config.yaml
n_layer: 10
n_head: 4
d_mlp: 704
norm_eps: 1e-05
qk_norm: false
init_std_down: 0.0
weight_decay: 0.12
schedule: "cos"
batch_tokens: 65536
doc_mask: true
Each number is 50 + 10 x the weight over its row's rms, rounded and kept within 0 to 99. Layers, rows and columns count from 0. The size before them is the row's rms in percent of the matrix's.

# o: layer 3 attention output (transposed), 256x256, rms 0.0652, rows 119-127, columns 0-127
# v: layer 3 attention value, 256x256, rms 0.0757, rows 120-127, columns 0-127
# q: layer 3 attention query, 256x256, rms 0.0855, rows 128-146, columns 0-127
# k: layer 3 attention key, 256x256, rms 0.0849, rows 128-145, columns 0-127
o119 095:56 50 51 25 49 58 50 56 52 38 47 58 49 46 42 30 43 56 34 29 52 50 54 54 43 62 45 37 49 55 57 65 44 54 49 36 46 61 69 51 58 45 31 42 35 53 40 34 53 55 54 49 45 59 28 36 52 44 49 50 33 32 52 54 52 59 66 55 54 51 57 59 32 48 60 55 47 56 58 41 65 58 43 66 49 59 62 45 60 47 50 44 36 36 57 50 45 41 51 68 49 36 54 58 58 37 48 36 49 40 58 52 39 49 36 57 52 48 52 44 57 68 47 36 50 44 46 63
v120 100:49 48 64 60 24 53 47 40 63 50 55 61 56 42 60 44 61 36 61 65 76 54 33 64 49 35 62 56 49 61 63 49 61 42 62 65 39 40 60 47 45 63 40 45 49 75 54 49 24 50 59 64 64 44 58 51 48 55 43 58 50 61 34 59 54 60 46 48 60 43 43 60 36 52 61 24 57 61 39 46 30 54 58 44 53 43 61 42 55 50 43 49 38 43 61 54 57 39 37 45 35 74 40 41 39 42 27 29 45 58 43 62 49 40 48 68 64 55 58 48 66 49 59 42 40 51 50 51
o120 101:56 55 51 59 55 54 52 53 35 56 67 35 38 52 41 55 45 55 33 31 56 67 46 46 66 41 34 44 61 57 57 15 42 62 52 32 59 63 24 54 64 45 48 41 71 48 56 62 51 71 77 37 32 64 55 51 39 41 27 54 55 56 55 51 24 38 52 55 45 54 45 47 52 62 40 45 59 29 60 45 53 37 53 44 67 46 41 58 47 49 52 45 61 46 41 53 57 55 61 59 61 48 49 50 56 60 64 46 51 57 34 40 43 63 53 34 47 46 45 62 39 47 45 60 61 33 59 55
v121 098:45 44 70 40 49 33 52 67 55 36 55 53 39 43 53 50 56 52 43 60 44 59 60 73 53 59 69 43 43 54 60 53 67 44 46 40 66 39 56 47 60 62 61 45 64 32 23 45 50 39 44 45 41 33 32 54 56 58 49 37 52 52 65 43 59 52 54 61 31 56 37 47 60 59 55 66 54 45 45 62 62 37 66 60 31 50 69 56 45 58 58 55 51 54 50 58 55 47 60 47 57 58 42 60 70 50 46 46 51 29 64 40 64 50 67 63 43 22 21 68 47 32 50 50 47 47 55 42
o121 101:48 65 37 52 41 63 49 47 35 51 46 50 55 51 47 64 50 38 37 67 52 48 45 44 40 49 36 48 56 25 50 39 54 36 48 49 40 44 51 56 37 50 53 48 46 61 66 52 57 60 31 60 50 53 63 50 70 47 37 58 47 41 55 61 46 55 57 43 54 39 71 47 45 28 39 46 29 41 57 40 42 43 53 64 63 75 43 51 45 44 45 55 65 48 44 37 29 45 41 49 49 53 44 35 63 56 45 53 44 76 44 56 49 45 40 66 62 64 68 49 48 68 72 71 61 39 43 52
v122 109:57 66 42 41 48 54 36 49 55 56 41 52 57 49 53 64 58 59 61 39 56 65 36 50 38 44 42 38 41 57 53 68 54 55 55 38 60 50 43 46 50 48 63 59 43 65 49 38 50 54 59 33 39 30 55 61 49 48 43 79 47 44 52 51 64 59 72 57 65 46 52 32 36 23 55 56 42 52 74 55 53 55 56 39 62 45 45 46 54 27 43 73 57 66 42 39 61 52 40 56 47 47 57 53 53 41 63 50 50 47 53 44 55 60 60 37 56 59 51 65 53 55 40 48 67 51 47 66
o122 100:62 36 71 64 33 44 62 32 49 52 53 51 54 66 59 22 45 48 39 64 46 67 64 31 55 50 51 55 62 60 45 57 46 53 51 55 38 57 49 50 56 58 52 47 68 60 55 68 37 49 48 69 74 44 51 41 46 42 44 43 57 50 41 30 34 37 30 48 56 45 40 53 52 64 49 42 53 70 46 40 44 57 45 56 33 45 49 63 63 65 46 36 57 52 39 49 41 55 51 48 30 59 48 37 45 44 46 51 25 66 58 63 60 58 34 64 38 45 58 56 45 36 50 47 49 39 47 56
v123 104:70 39 42 43 55 63 61 57 54 59 52 54 52 55 44 56 51 65 38 44 50 30 34 62 49 48 50 54 47 45 39 38 52 46 54 47 43 47 51 51 68 40 54 74 49 77 51 71 48 40 52 58 57 40 22 44 59 32 59 54 40 55 49 41 59 45 65 28 45 58 38 36 32 29 48 29 62 54 53 46 47 30 62 50 59 58 47 62 61 43 66 59 42 59 60 31 39 59 56 71 49 57 41 66 61 55 68 43 46 37 50 44 46 41 63 50 54 46 67 36 64 60 44 48 42 56 64 57
o123 101:49 44 48 40 55 40 42 42 51 41 33 65 56 38 53 48 38 39 59 58 47 67 45 36 66 51 47 54 39 50 53 62 47 40 61 41 48 49 56 50 34 57 35 50 34 29 38 53 64 47 57 39 44 50 55 61 43 52 55 38 60 53 52 60 43 42 47 46 47 26 44 63 73 65 49 48 54 43 48 48 40 49 38 57 37 49 67 23 62 46 47 44 71 38 37 53 63 43 41 58 42 70 42 60 46 24 64 42 47 51 37 52 54 40 52 31 54 47 46 57 42 56 54 53 60 60 54 53
v124 101:52 45 69 50 35 48 48 61 60 44 58 80 50 58 55 35 57 43 54 56 53 48 50 51 39 43 43 40 47 51 57 68 51 55 60 36 40 47 69 59 54 51 64 38 56 48 54 66 54 51 40 51 48 50 51 63 49 48 44 32 54 44 42 62 39 43 33 58 40 43 56 46 80 40 47 42 60 37 44 46 53 53 51 53 37 42 49 45 69 65 49 61 64 48 29 47 46 59 64 55 60 61 61 45 70 40 56 63 59 44 53 59 52 61 46 54 68 38 55 60 56 42 66 74 47 36 43 42
o124 093:61 40 34 56 41 54 61 40 51 53 30 33 47 43 54 58 50 52 49 55 47 56 65 45 49 41 44 59 51 40 56 46 56 41 51 48 54 49 51 47 58 43 54 60 48 54 53 28 62 45 60 50 61 65 41 53 52 29 35 50 46 56 59 39 43 63 45 43 54 41 60 58 14 45 43 54 54 37 51 59 61 45 37 54 67 51 46 54 48 61 47 38 52 48 50 63 39 48 45 41 47 33 33 44 59 38 38 54 46 57 47 50 61 37 41 40 41 62 53 47 53 52 58 32 60 60 41 51
v125 098:62 32 31 48 40 54 54 55 67 63 36 30 49 59 53 35 53 48 31 53 39 58 56 53 41 34 36 51 55 48 40 59 42 59 43 54 52 62 57 34 58 47 37 31 49 48 46 39 53 46 35 48 50 58 59 30 52 51 63 47 52 61 50 49 62 54 48 33 47 59 42 49 44 55 60 38 44 34 63 62 50 55 46 48 46 56 62 53 26 75 65 51 45 70 39 61 60 44 41 38 59 46 51 53 52 68 49 42 42 44 53 60 40 45 66 49 34 52 35 45 52 53 39 46 52 43 58 47
o125 100:56 52 53 56 57 66 57 51 74 42 33 56 55 42 46 62 36 50 67 55 50 48 44 41 63 59 53 38 36 52 45 50 59 48 46 61 51 42 51 61 40 60 68 76 44 59 45 41 51 60 63 58 37 50 62 46 50 57 57 34 64 48 49 49 49 34 65 70 55 44 63 44 44 71 46 66 50 47 34 51 40 29 59 56 60 49 59 40 51 25 63 41 43 45 58 41 59 59 45 52 58 40 60 44 50 52 36 62 50 52 52 53 57 33 56 55 47 53 59 60 58 45 36 42 43 40 43 73
v126 105:52 58 59 43 52 55 59 63 39 53 49 52 59 53 48 38 67 71 45 50 52 53 40 62 55 42 53 56 50 61 48 46 59 67 33 42 62 48 37 52 48 52 62 51 48 45 46 51 60 45 48 60 45 41 65 61 55 68 47 59 48 49 57 46 47 40 56 74 53 70 51 56 49 47 57 59 50 50 50 55 42 48 32 60 55 46 48 59 54 55 51 40 47 38 53 39 53 56 58 65 50 51 35 47 46 54 32 47 49 56 63 62 50 51 53 46 68 24 32 51 65 40 53 56 43 54 54 60
o126 103:66 57 50 50 62 39 48 69 56 34 35 45 36 39 49 59 33 42 46 63 44 48 42 51 61 59 56 38 48 46 51 46 46 41 49 50 50 37 60 52 58 52 49 23 67 67 48 43 64 66 35 56 55 57 44 38 45 47 33 31 55 57 37 71 34 67 48 45 38 57 30 49 53 45 52 48 41 63 55 62 31 46 54 56 47 53 50 58 47 37 48 57 41 51 45 57 31 36 38 33 62 38 54 50 39 55 44 40 51 61 60 15 63 58 62 58 58 70 55 59 41 62 59 48 67 54 54 43
v127 107:50 45 40 51 51 47 52 53 60 47 42 28 70 49 48 44 50 61 70 46 46 58 31 28 49 52 70 60 54 34 66 55 24 68 45 41 53 49 30 36 51 59 54 49 59 51 52 43 60 71 51 48 49 44 65 43 64 45 36 55 48 32 41 55 42 62 46 48 45 56 58 54 58 59 41 53 46 40 60 59 43 49 49 40 45 57 37 47 60 53 42 33 44 48 35 52 40 51 59 44 66 54 59 38 43 47 39 29 50 70 50 74 65 53 41 38 64 52 50 38 52 40 61 45 55 61 55 48
o127 112:54 53 54 65 54 54 51 47 54 62 43 54 46 53 55 47 44 38 42 43 67 43 65 60 67 34 36 48 44 58 45 48 62 66 49 33 43 46 76 56 59 39 68 39 42 61 50 48 56 34 53 41 62 50 32 55 35 54 67 44 50 66 58 46 47 56 57 60 40 64 60 52 60 61 38 37 54 64 42 60 55 57 45 55 44 46 39 39 45 41 34 38 48 38 53 44 57 69 44 54 41 57 64 52 48 56 59 60 56 44 41 38 45 52 52 63 61 54 41 56 51 69 36 44 43 71 54 52
q128 111:62 59 66 48 48 35 35 40 33 46 50 42 32 59 49 37 62 54 29 49 48 35 41 67 42 58 52 44 59 50 62 55 61 55 63 48 59 37 51 57 44 77 68 42 42 33 39 46 43 29 49 44 44 36 56 45 46 44 48 58 46 61 39 61 52 70 64 48 53 49 59 60 47 53 42 44 55 69 36 40 44 33 39 56 40 51 30 60 65 60 55 55 51 45 64 37 34 52 56 50 44 42 34 38 46 41 39 61 50 56 39 47 41 50 51 57 57 48 38 47 55 41 50 44 51 47 54 53
k128 098:40 47 49 43 47 60 62 48 54 31 42 64 60 63 41 60 49 62 45 33 51 46 55 37 47 49 34 41 28 66 44 50 43 36 55 67 49 53 65 60 46 38 49 52 45 53 53 38 42 47 39 54 41 31 58 36 55 45 65 34 47 45 70 49 54 37 71 35 61 45 55 50 37 65 33 63 67 25 38 65 34 60 54 58 40 45 53 51 60 54 54 46 37 38 49 59 47 61 33 46 50 43 58 53 53 63 53 30 53 51 48 51 61 64 51 41 37 57 45 50 54 40 48 50 34 64 60 40
q129 105:43 36 51 41 49 56 57 70 57 56 52 62 54 44 27 77 56 38 53 58 52 54 49 54 48 48 47 40 41 59 31 43 48 49 32 45 64 51 52 46 53 55 38 58 54 52 60 55 47 45 39 36 55 52 44 50 51 58 67 56 32 30 51 43 64 25 34 60 44 54 39 41 65 56 46 52 53 35 67 58 55 64 59 38 74 45 62 42 39 43 53 43 57 53 48 41 71 40 47 33 43 63 61 49 45 56 62 52 62 49 54 59 56 46 51 42 53 61 65 47 51 53 58 54 43 31 42 67
k129 089:60 48 52 53 55 64 57 50 61 44 43 34 33 38 81 30 54 37 48 65 61 36 56 52 50 54 64 66 53 38 54 51 36 50 72 66 37 47 43 58 57 52 48 57 51 49 49 51 56 47 49 59 52 72 57 61 45 54 22 60 66 65 45 35 57 65 48 42 55 42 48 49 55 30 66 56 28 63 36 56 43 48 52 39 44 54 37 49 48 49 36 50 45 56 35 60 49 41 67 56 63 44 35 36 54 21 60 53 50 51 50 65 34 60 41 50 51 61 45 35 43 53 65 51 60 41 36 30
q130 099:58 37 36 42 46 52 48 66 54 60 68 39 50 43 29 47 52 48 51 47 60 68 58 42 55 42 54 49 53 63 48 50 60 45 29 56 68 63 60 48 49 41 61 55 55 40 53 34 58 49 52 46 60 69 64 48 39 48 53 41 52 53 54 50 61 43 59 44 50 58 45 49 43 67 45 38 58 35 45 52 57 47 57 52 54 61 58 57 49 59 65 48 49 54 56 45 44 38 39 29 44 45 55 37 44 50 55 37 54 70 59 52 57 60 48 39 41 52 60 54 65 40 44 57 49 49 46 71
k130 092:55 56 55 48 58 47 40 34 49 45 65 45 60 44 67 49 46 40 38 52 59 36 43 33 67 47 57 43 65 38 41 43 52 46 67 73 51 43 38 56 50 49 48 64 52 38 57 46 36 56 55 54 57 49 54 49 46 71 44 59 59 63 49 40 57 59 35 39 43 43 44 49 46 69 45 58 54 58 42 56 51 52 37 46 55 62 39 67 39 49 28 31 46 58 38 48 38 59 52 52 63 26 61 52 46 31 44 49 51 56 46 44 42 54 49 53 52 63 41 40 49 40 43 55 60 50 44 33
q131 097:68 73 41 64 77 44 57 52 48 38 48 48 54 50 49 49 55 64 56 30 39 59 33 41 67 48 33 54 50 36 34 36 49 49 57 50 68 59 53 63 47 49 53 56 48 41 42 52 55 43 44 57 54 79 54 47 37 35 63 52 38 55 59 52 55 29 62 52 48 54 56 31 52 51 26 49 49 62 38 49 41 38 55 52 56 51 67 62 58 51 44 31 64 62 64 29 65 63 52 54 53 52 72 46 42 55 55 65 48 50 46 38 45 50 46 39 52 48 40 38 52 40 39 56 35 17 35 41
k131 100:49 56 49 49 68 51 56 49 42 57 53 50 66 36 45 41 33 66 40 40 48 48 49 53 58 54 45 54 51 51 46 64 64 54 62 58 47 55 42 50 44 39 44 58 58 74 44 50 54 65 43 36 51 41 54 50 49 56 41 52 64 43 65 50 57 54 21 54 50 62 45 52 49 52 42 59 49 36 59 45 50 67 44 44 36 50 53 72 64 60 65 36 33 49 52 51 64 48 53 49 73 41 57 71 34 61 40 35 61 64 39 39 65 53 45 51 51 59 41 56 66 42 45 42 59 58 57 51
q132 097:62 49 51 66 32 44 61 50 51 38 49 52 57 55 56 40 70 53 53 44 43 49 44 45 53 65 57 59 63 42 61 45 48 45 51 58 32 31 46 43 38 70 63 55 36 55 42 50 44 37 45 60 49 41 47 45 55 39 39 44 49 67 47 58 58 50 56 46 56 60 66 59 34 45 38 56 52 41 37 51 35 20 50 71 42 52 44 48 58 44 34 55 44 52 56 52 58 50 51 42 59 48 51 68 57 42 41 63 44 71 46 53 52 63 63 60 48 40 42 36 44 48 52 60 53 61 49 51
k132 091:40 53 48 43 57 46 45 40 46 40 53 48 51 54 39 53 50 62 55 56 31 35 51 61 50 55 41 51 38 59 54 65 68 50 54 41 60 56 53 45 46 54 60 46 49 53 51 50 46 45 41 42 46 27 41 27 43 52 70 32 47 41 73 59 54 35 48 55 49 56 56 45 55 65 47 52 69 33 52 47 77 39 51 47 42 49 64 45 55 75 67 53 36 58 62 40 46 60 44 58 60 52 63 50 56 68 37 30 69 37 39 36 52 43 49 48 66 55 50 47 64 50 47 39 49 52 66 51
q133 100:43 46 53 21 40 60 37 40 60 42 53 49 56 37 56 52 43 56 55 60 66 56 60 47 58 31 63 54 38 69 45 60 46 43 41 63 58 40 44 56 57 43 54 44 49 51 49 47 46 50 80 54 64 45 54 31 65 46 54 27 59 62 78 48 46 44 75 58 54 65 57 45 51 48 56 55 48 63 58 49 43 68 62 51 68 45 53 35 33 56 59 53 56 51 55 60 46 59 54 57 53 37 39 51 60 36 57 60 58 37 57 36 52 57 55 45 35 46 59 37 54 61 55 59 67 53 55 53
k133 099:42 70 51 64 33 50 62 63 31 49 46 54 50 40 56 43 34 27 36 43 41 58 46 49 53 50 44 48 63 58 47 46 53 67 40 48 39 47 20 63 55 53 40 59 61 53 57 58 50 58 64 62 42 69 52 44 52 59 55 65 39 39 29 43 53 31 32 56 56 61 46 37 41 44 44 54 42 56 53 64 48 50 49 35 42 51 44 55 42 58 35 61 48 49 56 43 38 53 34 51 48 41 42 46 35 39 60 45 51 52 70 54 41 57 65 58 43 65 48 68 58 51 66 55 52 48 33 41
q134 099:61 73 34 71 45 42 51 49 42 58 49 44 37 54 57 54 42 48 53 36 44 45 45 42 56 51 47 56 61 33 53 42 50 40 79 53 41 46 47 48 49 50 63 68 62 45 27 54 47 43 55 59 49 71 51 58 37 35 42 45 32 57 41 45 47 49 55 47 32 41 68 43 46 56 29 57 50 56 36 53 45 47 49 67 30 52 45 47 82 45 43 55 50 40 57 32 56 59 54 54 47 49 54 52 49 40 46 60 43 49 58 26 52 48 50 67 43 44 33 52 35 43 42 50 49 71 53 53
k134 102:50 44 51 41 61 49 59 43 54 56 47 50 77 51 35 51 43 71 65 37 68 48 46 51 50 69 56 52 36 41 49 60 51 48 50 46 54 56 46 26 37 43 46 42 32 57 49 37 39 53 42 30 57 40 39 34 43 57 53 44 70 30 67 46 47 57 40 46 46 45 57 40 61 56 47 57 56 39 51 46 48 51 46 48 42 39 66 61 40 43 55 55 44 47 31 47 60 33 48 43 66 47 75 38 49 72 45 38 52 61 36 48 60 52 49 48 51 48 47 48 61 46 35 41 50 57 47 45
q135 093:75 55 58 51 59 47 33 49 50 45 40 52 70 47 44 44 25 58 30 52 57 56 46 34 63 39 51 51 65 53 47 38 66 49 55 66 46 50 45 43 54 56 41 56 40 58 36 43 34 55 52 68 63 58 68 56 56 36 32 30 46 39 56 52 57 52 66 51 45 56 72 49 41 41 42 43 44 52 43 51 44 60 38 67 49 47 66 45 52 54 66 44 60 48 73 48 46 42 61 65 63 48 58 54 53 39 42 48 51 48 49 25 48 55 47 34 46 38 42 43 56 50 51 42 61 61 58 44
k135 088:45 58 58 58 47 45 46 47 57 51 40 41 59 60 59 48 42 59 58 46 53 44 45 51 53 73 31 53 32 48 28 60 36 46 50 61 47 63 47 65 41 36 52 76 53 50 45 59 30 52 59 55 53 56 44 60 50 57 76 51 55 52 57 53 50 45 38 52 35 64 49 42 66 70 41 57 63 50 38 57 43 47 48 54 37 37 58 49 54 65 49 44 56 55 37 45 49 54 50 60 66 45 63 45 27 51 53 41 53 51 58 38 63 63 37 42 49 64 58 28 61 48 61 40 55 50 34 43
q136 079:26 40 49 28 46 45 48 46 41 57 39 60 54 45 44 56 33 50 60 47 44 45 67 44 62 28 46 47 49 57 29 57 48 66 43 38 82 55 36 64 56 30 42 56 67 52 70 36 59 50 54 35 57 43 46 64 49 53 67 55 65 35 59 41 38 49 54 56 49 48 35 39 53 57 48 54 59 57 53 42 60 57 52 28 67 41 51 58 39 66 40 51 53 64 50 45 56 57 47 52 59 60 60 49 55 49 54 40 60 42 49 52 36 70 49 26 40 39 64 51 53 43 53 51 53 26 39 50
k136 075:42 36 60 55 53 53 66 56 46 59 58 34 42 50 60 57 42 31 64 43 60 64 45 46 60 45 42 63 50 50 56 24 52 46 53 39 23 60 45 52 51 41 42 58 46 55 29 54 46 59 60 58 54 55 78 51 64 49 34 46 57 37 45 35 42 63 43 57 49 47 46 60 48 38 48 56 43 65 61 51 52 57 60 39 41 65 50 39 49 40 29 50 61 57 67 49 50 44 44 44 42 42 43 60 52 26 46 59 40 34 56 47 38 42 56 58 43 53 37 62 42 48 61 66 48 53 45 54
q137 093:32 38 52 49 62 50 51 47 41 63 68 52 62 64 39 64 38 65 54 43 57 41 34 40 60 54 65 55 45 64 32 54 25 53 28 50 65 48 37 35 43 47 43 34 60 54 58 39 48 42 49 45 50 41 42 58 54 66 53 62 62 43 52 55 46 39 53 47 47 46 56 54 51 65 49 63 53 48 48 71 47 51 66 53 62 59 47 55 40 52 25 44 65 52 35 58 48 33 39 33 54 50 55 47 41 49 46 49 43 72 36 83 55 46 56 45 58 39 72 47 52 48 50 59 57 31 53 46
k137 100:38 24 44 47 52 66 40 44 63 53 40 50 41 57 57 54 51 35 43 56 45 57 45 57 46 51 45 56 52 36 41 32 62 34 56 55 45 34 67 41 69 54 58 58 53 43 50 55 40 50 57 30 49 66 48 51 43 55 42 39 54 45 52 61 54 36 23 55 48 55 38 60 51 53 55 65 48 53 60 39 67 36 33 48 45 38 42 45 63 56 57 47 32 57 60 39 53 38 56 49 43 52 48 52 75 50 55 36 56 41 55 52 49 61 51 41 43 39 64 53 42 46 47 38 42 52 54 57
q138 080:74 70 57 63 26 34 54 48 59 59 56 54 24 48 38 43 57 61 44 29 34 45 63 47 56 65 52 48 50 36 61 52 58 53 74 40 40 57 60 36 44 49 43 57 33 44 51 57 44 49 60 43 48 63 40 47 38 30 47 32 35 57 40 64 53 67 45 55 41 52 55 41 62 58 32 50 52 51 53 48 48 37 36 55 43 27 45 48 73 50 54 59 45 56 62 34 54 78 61 43 42 61 54 41 50 34 39 67 45 52 48 38 55 58 35 41 46 63 38 66 57 54 62 39 47 60 64 50
k138 100:64 48 36 40 64 38 59 43 54 53 53 53 63 52 43 51 50 66 44 44 44 23 41 61 55 64 55 55 35 48 37 64 41 50 55 58 64 54 41 45 56 52 57 56 54 56 48 33 47 57 50 37 64 42 43 55 43 63 49 61 47 51 58 43 43 31 38 55 54 46 64 40 57 69 44 37 53 42 33 48 45 59 71 54 53 43 57 43 60 72 47 56 53 51 54 47 41 66 42 58 47 50 72 47 38 56 63 48 32 56 49 49 54 30 57 47 49 47 44 53 66 39 42 64 56 47 47 44
q139 080:50 65 41 55 38 32 41 48 68 71 54 62 46 57 51 69 25 56 47 37 46 59 49 55 57 68 47 54 65 36 51 52 53 44 61 46 39 62 46 36 48 20 47 55 58 43 51 47 52 60 49 49 47 39 38 49 55 58 49 54 52 56 55 39 57 61 43 45 33 38 46 53 49 56 38 53 48 44 47 52 42 49 47 60 49 47 39 38 57 53 41 57 48 50 55 51 47 40 64 55 61 60 44 51 49 51 49 42 60 50 54 58 54 49 38 48 47 21 56 71 44 36 50 57 70 60 71 65
k139 098:45 54 45 50 47 57 59 58 36 57 37 45 55 55 43 62 53 71 48 58 50 29 48 56 34 66 53 45 44 34 43 60 40 46 64 49 49 55 45 58 56 57 53 56 45 65 48 42 31 41 59 46 51 57 51 29 49 63 59 45 45 33 44 64 38 38 43 38 53 60 55 50 56 69 44 60 61 27 43 48 51 48 49 57 29 55 55 50 42 58 70 60 43 50 41 45 63 66 56 48 51 56 55 31 48 43 53 36 60 44 53 35 39 57 60 49 48 56 70 40 61 45 37 45 41 56 49 52
q140 083:36 48 50 48 44 53 35 46 41 39 55 65 46 31 48 64 34 39 36 51 47 53 64 51 45 67 65 53 38 61 48 68 61 48 48 47 59 42 20 59 36 42 56 54 50 75 66 51 51 55 44 42 53 51 50 52 54 45 43 63 55 33 66 38 34 44 41 53 51 46 51 40 45 55 60 60 24 64 52 58 42 53 47 36 41 43 41 44 50 50 64 57 38 55 48 39 57 47 45 35 54 68 49 58 65 61 64 46 48 61 43 46 54 59 49 44 55 33 48 32 62 69 63 31 59 39 55 42
k140 093:38 43 60 46 46 58 49 54 42 57 42 43 41 69 71 43 72 33 55 51 50 48 34 47 50 36 52 69 66 37 65 41 23 72 50 45 52 45 48 45 68 57 52 58 51 45 55 55 29 57 50 50 56 47 53 62 59 42 46 41 44 47 33 40 42 47 51 55 66 45 49 59 48 40 51 59 46 50 50 46 44 53 59 50 61 52 52 60 38 51 34 47 45 45 51 63 46 45 58 67 44 43 16 47 64 32 41 59 41 64 51 44 52 41 54 37 50 60 50 65 37 50 44 62 49 35 36 48
q141 090:32 38 32 44 64 53 41 48 62 45 56 45 41 49 34 57 47 42 65 73 61 45 59 65 50 48 50 51 56 55 58 67 40 64 34 30 45 43 42 43 59 52 50 34 61 55 68 51 61 52 54 45 64 48 55 47 46 54 54 43 61 61 45 45 42 46 67 60 59 52 25 61 50 51 48 49 50 51 49 47 35 47 55 59 79 55 52 49 36 43 38 54 55 41 38 59 59 26 42 54 47 40 40 51 63 46 37 46 54 42 35 52 46 53 57 40 60 59 67 56 38 45 49 64 53 44 58 57
k141 076:45 43 64 41 33 59 67 43 49 45 64 48 36 46 59 60 56 42 41 47 52 50 58 40 40 33 54 55 39 68 52 37 61 39 52 48 48 66 53 58 52 46 39 50 58 71 57 49 55 28 21 48 51 75 61 53 48 54 51 45 51 50 49 45 43 48 68 47 55 65 44 61 36 45 52 47 52 28 53 62 69 57 61 40 47 64 44 48 56 59 47 52 54 49 79 42 50 49 45 54 46 52 43 41 63 41 46 44 44 38 54 47 41 47 53 62 39 51 54 48 47 47 57 74 46 64 46 44
q142 079:78 67 68 58 54 64 62 71 55 49 59 61 57 62 55 46 51 68 55 49 53 66 46 47 42 54 40 52 52 31 39 45 47 41 56 64 44 57 49 53 50 55 53 46 46 60 45 41 41 41 40 73 50 63 48 48 54 45 58 60 51 53 54 51 39 24 39 60 38 55 65 45 46 47 40 55 61 52 40 37 54 57 38 66 53 43 59 66 47 47 68 23 53 41 74 54 58 62 49 38 51 51 53 58 57 27 49 63 44 59 52 50 47 59 28 53 49 39 44 54 51 63 54 58 48 47 47 49
k142 073:55 59 63 56 67 37 41 45 55 57 43 45 45 59 39 54 41 59 35 53 64 56 38 40 48 40 39 43 53 33 56 53 59 55 50 73 52 56 48 52 57 50 71 57 42 65 48 45 27 45 50 33 52 29 18 72 47 45 39 68 36 44 50 50 39 35 47 50 58 79 55 49 48 51 39 50 52 55 54 56 67 47 38 57 48 34 45 38 40 42 64 42 47 47 34 46 61 50 63 63 34 50 60 59 47 61 46 49 54 70 40 50 69 66 42 44 48 46 60 46 50 37 57 18 46 44 58 54
q143 101:45 47 30 35 42 49 44 43 49 50 62 50 48 46 39 45 36 38 50 62 57 62 66 50 58 38 42 46 41 49 48 61 58 37 63 38 39 54 59 38 45 43 59 45 53 63 62 65 49 49 70 65 58 58 58 39 46 32 54 42 44 52 39 57 39 62 67 44 38 42 51 49 58 63 62 49 30 61 49 37 49 47 41 45 53 55 57 50 58 36 50 40 56 57 51 68 57 37 64 52 33 53 52 30 50 36 42 45 53 66 44 44 49 37 43 48 37 51 40 54 48 54 55 49 59 48 53 54
k143 109:34 46 58 68 64 50 51 38 39 38 46 53 44 47 57 50 58 60 50 47 43 42 30 50 59 58 60 52 55 65 61 40 44 62 53 62 72 44 47 65 75 59 41 35 34 43 52 62 34 42 37 52 52 35 54 52 44 59 53 61 49 41 76 50 32 63 68 47 50 29 51 47 56 60 48 45 58 42 45 54 64 50 54 36 48 53 51 49 70 46 46 54 41 69 53 39 53 43 37 56 53 48 60 42 54 56 56 44 36 46 63 39 48 57 64 31 67 47 54 60 49 40 52 66 57 36 41 59
q144 087:51 34 69 43 56 36 51 47 56 41 69 45 50 46 47 24 56 54 48 37 47 34 50 44 55 42 68 54 41 61 47 48 46 39 62 49 42 56 48 55 36 57 54 48 53 53 58 54 40 57 52 40 42 53 43 51 32 59 37 36 56 44 62 38 38 57 19 42 42 45 60 55 44 48 45 54 48 44 44 48 44 56 41 58 49 61 48 45 37 53 49 45 56 51 73 54 46 45 54 61 40 41 59 32 76 43 61 62 62 54 37 43 57 73 56 47 47 42 60 45 55 46 50 37 38 56 66 66
k144 105:42 58 56 53 56 49 61 42 68 59 49 58 41 61 31 51 58 61 44 60 50 57 22 47 44 65 47 52 50 48 59 65 50 49 52 62 54 54 52 52 68 42 49 43 40 71 39 47 62 49 44 77 59 37 43 50 51 52 58 61 37 39 48 60 50 38 49 34 57 52 64 37 43 63 43 50 64 50 41 44 52 48 50 48 48 27 45 47 56 34 57 44 41 45 56 56 64 55 43 58 63 53 67 49 61 45 29 51 44 50 33 51 50 43 53 45 47 58 36 61 52 56 58 52 53 44 56 52
q145 100:54 71 27 60 39 46 47 65 62 50 66 46 44 42 48 67 50 61 50 49 49 63 50 53 45 48 46 66 44 63 45 50 35 54 41 61 53 44 31 34 53 45 55 53 46 41 54 59 39 69 46 37 45 44 57 43 53 51 44 47 38 48 41 38 43 39 67 43 38 47 38 55 54 52 58 48 45 72 58 60 33 43 66 55 60 43 61 40 39 49 55 59 22 37 52 57 51 55 36 32 60 56 67 44 40 55 57 52 65 45 67 53 58 43 43 45 38 36 51 67 39 50 44 51 55 66 55 49
k145 122:58 43 40 54 59 56 64 38 47 45 48 44 49 52 45 58 30 60 63 45 32 45 45 45 44 53 44 39 59 55 54 34 35 67 75 46 53 51 55 50 61 54 62 58 53 29 38 43 47 47 48 32 53 69 53 55 43 64 65 49 57 40 46 53 46 50 53 44 54 57 46 47 58 46 65 70 44 33 51 59 53 47 49 60 45 57 52 54 57 79 67 72 38 45 54 48 44 61 51 70 37 58 51 37 51 65 49 48 56 60 50 53 37 62 58 35 52 41 50 36 28 50 27 40 45 49 40 52
q146 096:62 54 60 61 66 52 41 38 54 44 62 48 41 35 48 52 56 33 32 61 57 43 57 55 65 49 48 38 34 59 43 34 48 31 58 63 50 50 47 52 45 59 57 45 53 55 67 67 38 36 60 57 62 51 51 56 55 57 52 56 37 45 61 52 59 69 50 51 53 49 48 50 53 51 73 59 45 53 48 56 35 31 38 53 42 58 52 40 55 47 55 57 56 51 51 59 41 60 47 32 61 33 65 26 44 57 54 71 53 61 47 45 59 58 67 25 34 62 67 46 52 49 35 57 58 57 41 52